config.yaml
n_layer: 19
init: "normal"
init_std_o: 0.0697
init_std_down: 0.0804
weight_decay: 0.0
lr_head: 0.00719
warmup_steps: 200
decay_fraction: 1.0
decay_shape: "linear"
batch_tokens: [32768, 65536, 131072]
doc_mask: true
train_tokens: 283700000
steps: 4575
Each number is 500 + 25 x the weight over its row's rms, rounded and kept within 0 to 999. Layers, rows and columns count from 0. Numbers have three digits each. The size before them is the row's rms in percent of the matrix's.

# layer 12 attention value, 128x128, rms 0.0564, rows 109-127, columns 64-127
157:518493497499512470545508543448528500485485511506472497496508466538526455525492479503486439496470498525538558491520464501517498452497463488483511530496502546481525478532515455482496465501515497
151:467503501451502515477490458458458513455533493500558502501504493482490530467497522448543477479513471489525501533512495540456563507530491475518522494485530511491481499510488509495492486482455495
147:520462488515464535493477526507472487508495473512526513524526529523474436533434509523533529470472484498474536479473491540476517482518526512511498513448459514485479544501496497502515550471493483
151:532509445495546516484464504515481482494514471505488504522512496509528494493495453480522526451507493501521456450477537481505497503480501495475510512500564524467502459481542474515477462521522521
132:511536523497476409508476492516507480525532504522518487538452509546474487461473513525520480465494478494483504514475490497466552523509465520507492477465503499489460509543456478507501536518497538
140:516488475509471485506524546489489498531514477537467495506519504478513539506507527529539461483493489501482457490480524516506501486486508472477518519511481489495530511486472512443476491499519478
156:473479519504513530472486529516507484501530469494509521469522491527539509490525501501556471510544520521525461501492497503480493487503503516514470486497483517472500493516476492505513544488512492
155:531498480500518560549516492514524456529453515516497463473487494536485546511531525480544566495502484554455507505530440487433522523474497491481497480507489487515504519532480502509484501515554522
149:482483500500473476494491514470521499488494462477467477516481474537523504475527432501467504513523552469460522499521488504460519485493468485479496504496485522495483463485533498493498520521470465
153:482507537488515482526489529516452469447540476517472467459485432533532476471511544504500473530442454502507526467523503501529517529458559511528448519510523508473501527483479520478513488476540445
132:441513482486458485525529506526500535494515525483477507467486470523552539496502474469517467482459509503525525517497488548483487481488483474487507506481463510466492486531481531535527512552519487
142:459498499518548517487472505505501458524498491508529483494484508470468499484510494464490497501470518490499515551482541500514523503527455523470515536525508492505512529481557514522512509502487491
143:532536499452504493484470511490480498496485453575477504518497515529524540482521507490481472452524511498519483492501487531493477476492450530496463490500498486471527520508527519518480477487508499
152:466479491531500511524515530452496528526490522492490507516482550506477478524503530530462532522548490499542509490459486494512481484492465507522510503487478542544494521493533504517496485508484473
148:477549455483517519493528469533483516511437505501508490526485528460520465496522514510478496512524454491498504492534539482488495533536522465514513522501498502477506535525537496439521525514494478
143:492498502525547461500517498497499480465493544494469533480506525527526475485475519491511513449507509488495495537487515544504519488498505483485508519488522534512497531506527441467506513483508493
150:491509477457523511511484511530496499507488505476520508484449500476521498497485477518483485478501515534469568484492442475484473472543530534489527539488484535552520480516509501507481457522492536
150:562502520491481503444430462524491505487514490546453503496511523509486534522511487486493509491502496463495539503523504469503498541506463521534518546485473534545505467505490464525495511474484505
146:483503498517484493472548556561528513533502488487506511517521477498494525450474495505464524523496491503466511497460484467467487476504477496492523516520497463500513494467550519505537525479485481